Weights of a small transformer language model.
Size: 9 layers, width 384, 3 heads of 64, MLP 1536 squared ReLU, 49.4M parameters.
Each number is 500 + 50 x the weight over the matrix's rms, rounded and kept within 0 to 999. Layers, rows and columns count from 0. Numbers have three digits each.

# layer 5 MLP down (transposed), 1536x384, rms 0.0574, rows 459-554, columns 128-159
461502588487490446486502548487484407475491503451528475568607432523542547492511542498498518423420
523394501450473414485523492576514453452519531446590495510481598504521460503413471494463396528463
507416507594579544536544533486630453497536531509520539508575515430534494481470528423593472482535
479496384407523453499469520519519561532499476547591467566437434475530507543551596463489463461431
517477513453621490399466513539498460501473487518512466446492478409504570539503503446483456584492
485496488456557473575497553479417479491456543481534530545513418501452449515537540521541527555467
447544491525552439558486464557483532538503494387545485530455467530538496498555473524466528637450
463410493478490469538558524512429491462505581553433497583501449460520470462425571541447514503401
588558451440387400577493546487552509418480473437468523460528478465481464537484460562511484511523
524493509495567551624507524516497431391519405521548536545548532437436460509475490496515401510509
644501505489529492419514476505506548561598436440454491542483543566460502439560560366477581435469
536504521492559545509579449488503438465541583511412551543439544564531567497532548454506504444513
524468441604520533466480578535450515551561526551528505545503425560519560522493546414520460481504
464508543493568494517464514489477596511474506561471495557542556528465467450521499506578549487488
428631571482421544585594626445485536535460599458563470558647503431431556531517464625531451439512
459525627531424452574549398467480559583410506466448480488473494553563471499488504501562473488560
624523554438531501463463450377572519525521488464569462458487535635501542493502494568536438560446
547505544549470543486526498535498488489494499463510494507502495492470502471494470493494584469521
518433415556480482535495458477457455474424526512432495609471571457500543528508540536466382413498
569460517451452557535411441470430519499510512489455535447509479495544541564556523525528478496552
448574516470559462558526556449502469489427551549521532458427557613482543453511542541530565574535
540544606517522545507498509406464542488490486476476485502489469515427476501481535536534465481543
570449446554451545529431526500531389608441580493436497529530488467439527462445461497452547435469
499487570481502435592584458472437533533512417446519466515491587500510508435493505535535578521455
456493469493505552554551516454506525465503554496494597491502453487448538475442575481439508438473
510486453491542431480550471498522528542524466490515509505491579569586490501447508476509442443499
466479512510415490506445477527453508543519436429536511528508553509529592489499552532496525501517
493482541530505492478451416415522536505494446495544431423538446536525472504445494476539451499497
449504486466455507522503538474507514456456562586559513550427462416494511466533391557487499481453
479596510427559531477443469556575528513516484500439448444457499457489526523474509493529415525592
541521534500495419482509526542363554467552547526499505505524513536493469506404535500471486533551
463509495502507508459522474520563569484466553455462480587444464505476474512486516416501482543482
492488437561455525473497559581385454565478558440437450580497474535524517624452546380435387498551
512542487516455514436590437502524530495434542567526551489544496465451474441481479509444475456552
611543533531553454534575525496481509436498391455492530546444433501527474488485483500497441626505
475515526530458435548476515504470558482535424473505566460487524417566471405549492475467513561466
499483548562545584442458571457481547541495503519447450468574507511502500491478473495569498504516
473544460492505535484445536460533516559510426486507593497470460518586528399500450433449550538484
621515573448485543608491484449457506557552473489471548470498438431425481513544449432557516563555
472478473527478466501562470524480423567518520446496428566571515460467514523505520501420554504589
481490486536501569477477471525416490482419573547475536557484501504416384440507491432431544485541
596468569487522455483587481479472508472493567482642585493476642480529532527481558580454456528571
510569449399441444542451566559491514407502454474512512490516442454394543437484483537432431429485
481637522498620547470463537479403488453493568487510502455530513396484565487549430437524455498581
497551533533568457527427530568566435479443524450542519559537415395521490410517574505416547439456
438406521545496503623492463496490512557523436531544520390580438525538496557451634558461391564425
617474438561527460500444490589527518551492578506428548561459561465524399409458496488537487519530
424595442519518553528515542468510405442487575487436437503480449460508548486514478574502514525537
343501412518492474443503511469451615540454453538494534460576450532486592602376411537520483515491
513483551474452486571630472513459550575503475464576617534490513546590452602510560466458476550495
408533540464569514503508518477403583380511447492512554412484468459521414490506402442559540480491
555521532439528459454512542520489448508555489520502511502453491559512470520481489539497434466507
476402550586602477539547521424472625508510498551623564559522534428539542564483494554541408526558
508499558542528455432457541453553493480437425385455471494522474484416441532569492548548462571440
454560494444576502481463484550466459543499525598598527423493562471547527565500465476475491492532
533440618462490473466419466623593484489525564424498510566418562487600506485370568621530438531497
566477613497575579543472562533431449434550521473470447565591581577495443531457436442484462395357
398467499500536494507525450338453576501561528487478413489376381472521562406531499439390389444498
523610463454475482582511611514524547458523529454494513528466481452424486475509543556512402395520
581492538463457426521478504496431518493461516549518555497406502510548503506481536582514559530556
545396449367499547592546485528482582448534482533500507509482472483539527500529528519502536551483
482534505431484456549496451555460516500538533504532553531487445456428485474502531540505476536503
507461518497517482623542489530474470491508561421533445548495490552596608517479507528490477470519
600490477430474513577548470384540479517473519537526498448508504532444520469450601447367516525555
457489529496555520448458392422519451520498492511498510532511613484491514483533514532507462599491
456418483536407414490498518415489498471472502471391426452517503439585497490451538514569508515525
507462494508452506475469592502454408456454574621532448529429567582432382473495628458522411483497
478585504552421471512395463516572580605465522536571373490582506469470386499525449537562501472533
482537463457534435514526475462401503426518434468502468463463447528514523532505576429420500447502
540445527449442495451488454412502505508536511464459504499541485507508589580431387499560419408472
534495533504468544504459498499451548482519549458526454512576494434594542447530455564509531524510
386380561493509595555511507483415435436444488556543466405482453650452477472423541521427436512430
477462518524557475538576604555482490442505441513536556502526487453554508493478552518488460444532
448551494528487471567510502523524491426475608564502466545448504464485462488438407445547468423471
461449436504491454519530452520519512496500549507569505456516485470517424582494508483547443475509
430435583567517420490496517434490488458457543535488524522491495528491462482435551473513481536513
494570507533521525417505462393529582430479454491478498526529437503529500484482532480505510471452
589536561502486483492510540521511486455515475449524534387471481527516435495505504547577485459516
472486423459549514546460458581375505457494471413480535502464541542576549479492518484478534496535
580451485495459599452529481495576556523522480594558470545506513454600546515512548538490549459511
431463468454570466450569456451470461508499574581497453548418482560372405458479551509445566418461
504543525497539622526399485415490442544497474563511535469529476455445577447532484480467542526498
505577502451547499440459507504556494463650466519524531532553480508505530589447486460522436537592
445450455557469475524439484582405540469441429418572550515501521489495511490521499530502470563446
543481571499522511436470582511503460443508497436496476539545426441434515543506494569534499546508
530497495615482461474467605556506583503555483480456562626532473489501551551542445572571578536391
512567596529566462471517513542454401382390500561454523434650555537511417448474532499401626476513
435467527503503385512561479502428503508518551489472556490451521503510514491530534569472480539505
562502547402459484494502495468462489515471541495503440522473598558495422511474556461496580462572
554547487462524471504492493506456491482522548412507455504501437540517431444529439490462513548508
417440503559610474454454466547430475551491567523621521584490447503509563432489528529583467545468
503584436372483540490530491496387515562548569399511501614525404514505402429517540477438509503534
501485426363490461568496467470489608411466478473480474523430468563528446405561535359446492492603
425485553447555490440534422409536579534555681466435432578453395464414537555484569544437437502493
531538528531514558557589529452510462508516557469539512517507523522525512530451468473531507572447
483502415521491518506499524503510495554564516485528470480558549508492510505473460501453495515451
# layer 5 MLP up, 1536x384, rms 0.0649, rows 460-555, columns 128-159
565499508487551511499562481463452577592538494575558395513551515405453552474464503474468597557496
470454570550467536519524451433524535591421617499365477477429525541489532463603499473490472386508
556413577553441456417449509475513484468614568431567532561507594530374518455453500489490598547496
541556534440414488486579482502453506494578480625480537529544529547538546566516531526459583508497
503561414491438575481521533444484575537465523526510534499511523516532533485523435463515395532455
523476505516463576459359534516493545529442582431530496519607465478541527471553443541544493564449
516536440443469477496499528536446537553487546457434575581503464506395515606552564548491506472523
516562406516541542454415491538423394426462507531417575472639538468587522520523498425619486526512
497459433535457514594514527454570453560454489589537483519503478488533545567538448478505518488564
530461439440366483512486596591615511558454574495499422510516503462560523467557487553518543469554
557530477567516534405470531469511521595529555509523395456564510561554474531567439486552475486453
542504421515548523514434463435499517464460465530421484531563511498496550459549519455468489495528
443409455477492537445455520545429605582469532509501439495492564467621509526480529456468590492520
516552628321541528350537499586630528587503549631496461529627489504622485437520510553486540464486
479542500489552481481528514614406583454481577523513504499510569552426528458507463504505526484558
429419462504359532493488556577484422520565624564531545541485485392473475541420466489479587531573
532452545459511462511491503514489501577502431577410432466439483490569406534448526493433578490497
531493513489473474414509565493481442553515598470442535511526588432502512518479505460442602458425
452498435527493513457448482558488499443474464525550492499517572442497460533468507488442547555425
445517452508466567438422532528412575486542565554446465571517481507436445421521544538494445493401
534490566450435553493490514563597562466549458581514451591451527605535540554534432549573519534420
607486467497414511521535475446540473475460506491548568480489537495522524434527423602516487523415
524382480433441500454576491475522521559488504514567422503473549513485544461527522547496572529457
473624537503493504480445540564491499457552485505502488498484487473466467567452443532481484493498
466510554492503547560458543559422490452517541502431510497510481464452490523500517590514487507501
508450441499489504534484613477412491501503489443485519587474505507532529610444425423518447543489
516487514492499501529524598532518431472569563516493518608519470500397441540528510505585564501541
520477495476430521423502488446568510528482424577489437488506503514397521603574616473487536521556
474574443490540547471567472576459540515561508485459504518486571458472477535474445520482463536445
548509499497455485477611568610547497566446511577418499473453533428606533440489535620550483560555
514493508510460528496421530471550476464555528485511508466534511510486477578477533596545545456492
469617512580439601405498561524474506581595581462546443560623511501398563495537562550520539494530
604498482452459533488516546414490482508527546418526449470511591547461492528571500512470519525525
569540581531435493415422545497499519549537553519378454514464499365534515552573509481464499511523
532515518423490532454486490475590501583511566501526496493505536549444498492547492572557490484542
479601474539541443532492550476518521467438492507451534517460485500452450472469466504494532568499
520462554487573514488390492479607497556587517501386514531588555510590605420463491538588574571464
462473509526518467487606563467462498481551548586443453492513560449549592479410446433514531462560
531450455502476521476405490397490525433461504440519580496481568549492486463470481474615454490465
509481505523462622488472486459482476488496526509458519514549456479487567587571434562534499512545
544577478527441476529508492584510426405548521612498415469565525523572599570606544540653522537503
456479505486582495478518511531615493624533619486516510475470504510519476599499591485476535475554
529485417496447528541514452526508563466481640475498384554457517495496535475431511521459472416564
568532490528507553474490477536569515501564492518486531467584533485479587531434449472541477519550
530547591553437501446499515500504525562482505437545477474547553450521540571434406437498574525428
502562535580515611466440463542526581563607553533446530431546581547476590511518554542446589519523
509426550470453467436504476497464563485485491492463470523489509514480475496514548495478491532439
525537440532413533524473546487477513553533492445494439557547503550445525557571493571503433504472
427519526552568546412456501469472471434620421406519492515548549485495563559497469506551437473429
404401468470426522498467462558460518425623613488556563585603471480516569543521402537564538494451
390569540542502486502484491495442485461468536445466489478489539513514509500497478459482594493564
487565401519493590408591608436490461387486516627442553563580561488470564441469510432503472428458
455491482504450495494593495502463476489494515478547534556519466522547565520469433497469429395567
520570495456519524490545534535508506476609579542426531498498511531410444532504574559552469444551
580585469365485608476488547521553528501567469474475445551425542511493547511507565528555464482490
449569464546501534426428479533398555487519578480494371566495524486520551500436423459521473492420
471554506482455492461449528505502573588521523465450461475503454398496467532495535554473520447427
474502523577425543451527473489510539508513498502465429530560562499496610570451466500512525535549
444530447494425483443425552550526400538580574521558454504511542506538440417547467564485483473474
536503499484553493453462559467598549555452543523502502532553486492555597513587461508520539541561
531438496574475530497579556466513470495477493491442397500489552498602522488420510481494481466486
494523497498540468511523419530556469539550483539426407552474521489496521457534484428612450513490
566525460496445525567474552555484429511490443511520471561595486483528522494437498510471591442569
429469590430517480513520576593516633481466532471547430568510443468444462459558561486421653486513
447535500428446517515579513445509501486526540507477477538464488513455423572460518593461479535520
567480441505467524387502534579505453506525531527539572530533454520587523470516384507596450550515
528463501458510494556548502531401587442502512518536532569493604554518479442423472498479562577502
500495557518485483390513475546441512465521546512531429496511497456561532501539489512484479531550
540498515447451516481399572495566599500526497607405505491518517488554465586472413597559440495493
595484480488456472536508504451531362536514599444501533581475566549521514522501492598504556473510
441502465442456473434479519478475436479481598583524454606552466492503464530569482512472587515411
501586400556532568440459455515532474448563622517544549575542608510525463474570373534471530541524
529484486500478560498536522465558422565511457537533509532507664511470539592575542499531534551524
502499535480479537504517517564493403531548532503396557538484492603434528418473525542484492554532
588525430492495555531430478542494501473498512470465471505444481518430513508615514564589470562509
546469522478496514562501515589498552481484480470413407520482535463588466489585500524547501473404
537614457530543619537468570556474460408520493595466533527580428507463516494522536511541505510404
568465491519573591467385480501454533515475505443467531475510469494531510627412496516529465453474
450508464504514466482430484505466451455460490490421516590456464465468530473553484488555529564524
552450377456409491458474540532579388442507515583436443549530445499522503564462431563494497481462
471549461506440538536440548515472481475530493548427482506675544441480463543462448447562539545439
495409469485512532533428512448609596480517575485508546436550453394557522456450547455527543470530
467508501531521514437487486534494473518477417449458419477476529460444462478523511516514477493511
500574436468545529516476490514488569527497498534494401470503462440488480497518499440576422425487
537519543484481482537542553593432538514495477511364470588509452447552482459466499518545450503485
477555546533512593410458485464530468459556510620443578525559508488528600606397523510525541562514
472479499542425615471540597558528561489529576494529502539486491461461504548509517542531606440412
435532426549465511481447487474442479590521547502468466497598434472499524460572392536558537418474
501499481534456505496483566507515523472445438550506439516493482437464566479502550439523489542518
476465531607462467532454513600539434395492519487501457558483498495542531600451464558482594532536
501524543520395524540426527518545593509504520489487540585389518347540483477445425572554431566533
468514436443527601451482538530480514387633561470485524588543484521591514472537494399414525477443
560542425511500592501465517531420498497537451553472517654522466540471469525450491502508572468434
485535428462490457543503662629467526497564570462447455641501625481410526596510536560514553421484
558454545500551478519522519474402512416452480553578544538447458440512491517548562473575491410510
502506546495452477462454554463477534548548547531470571515588565565500503481498513583452529512442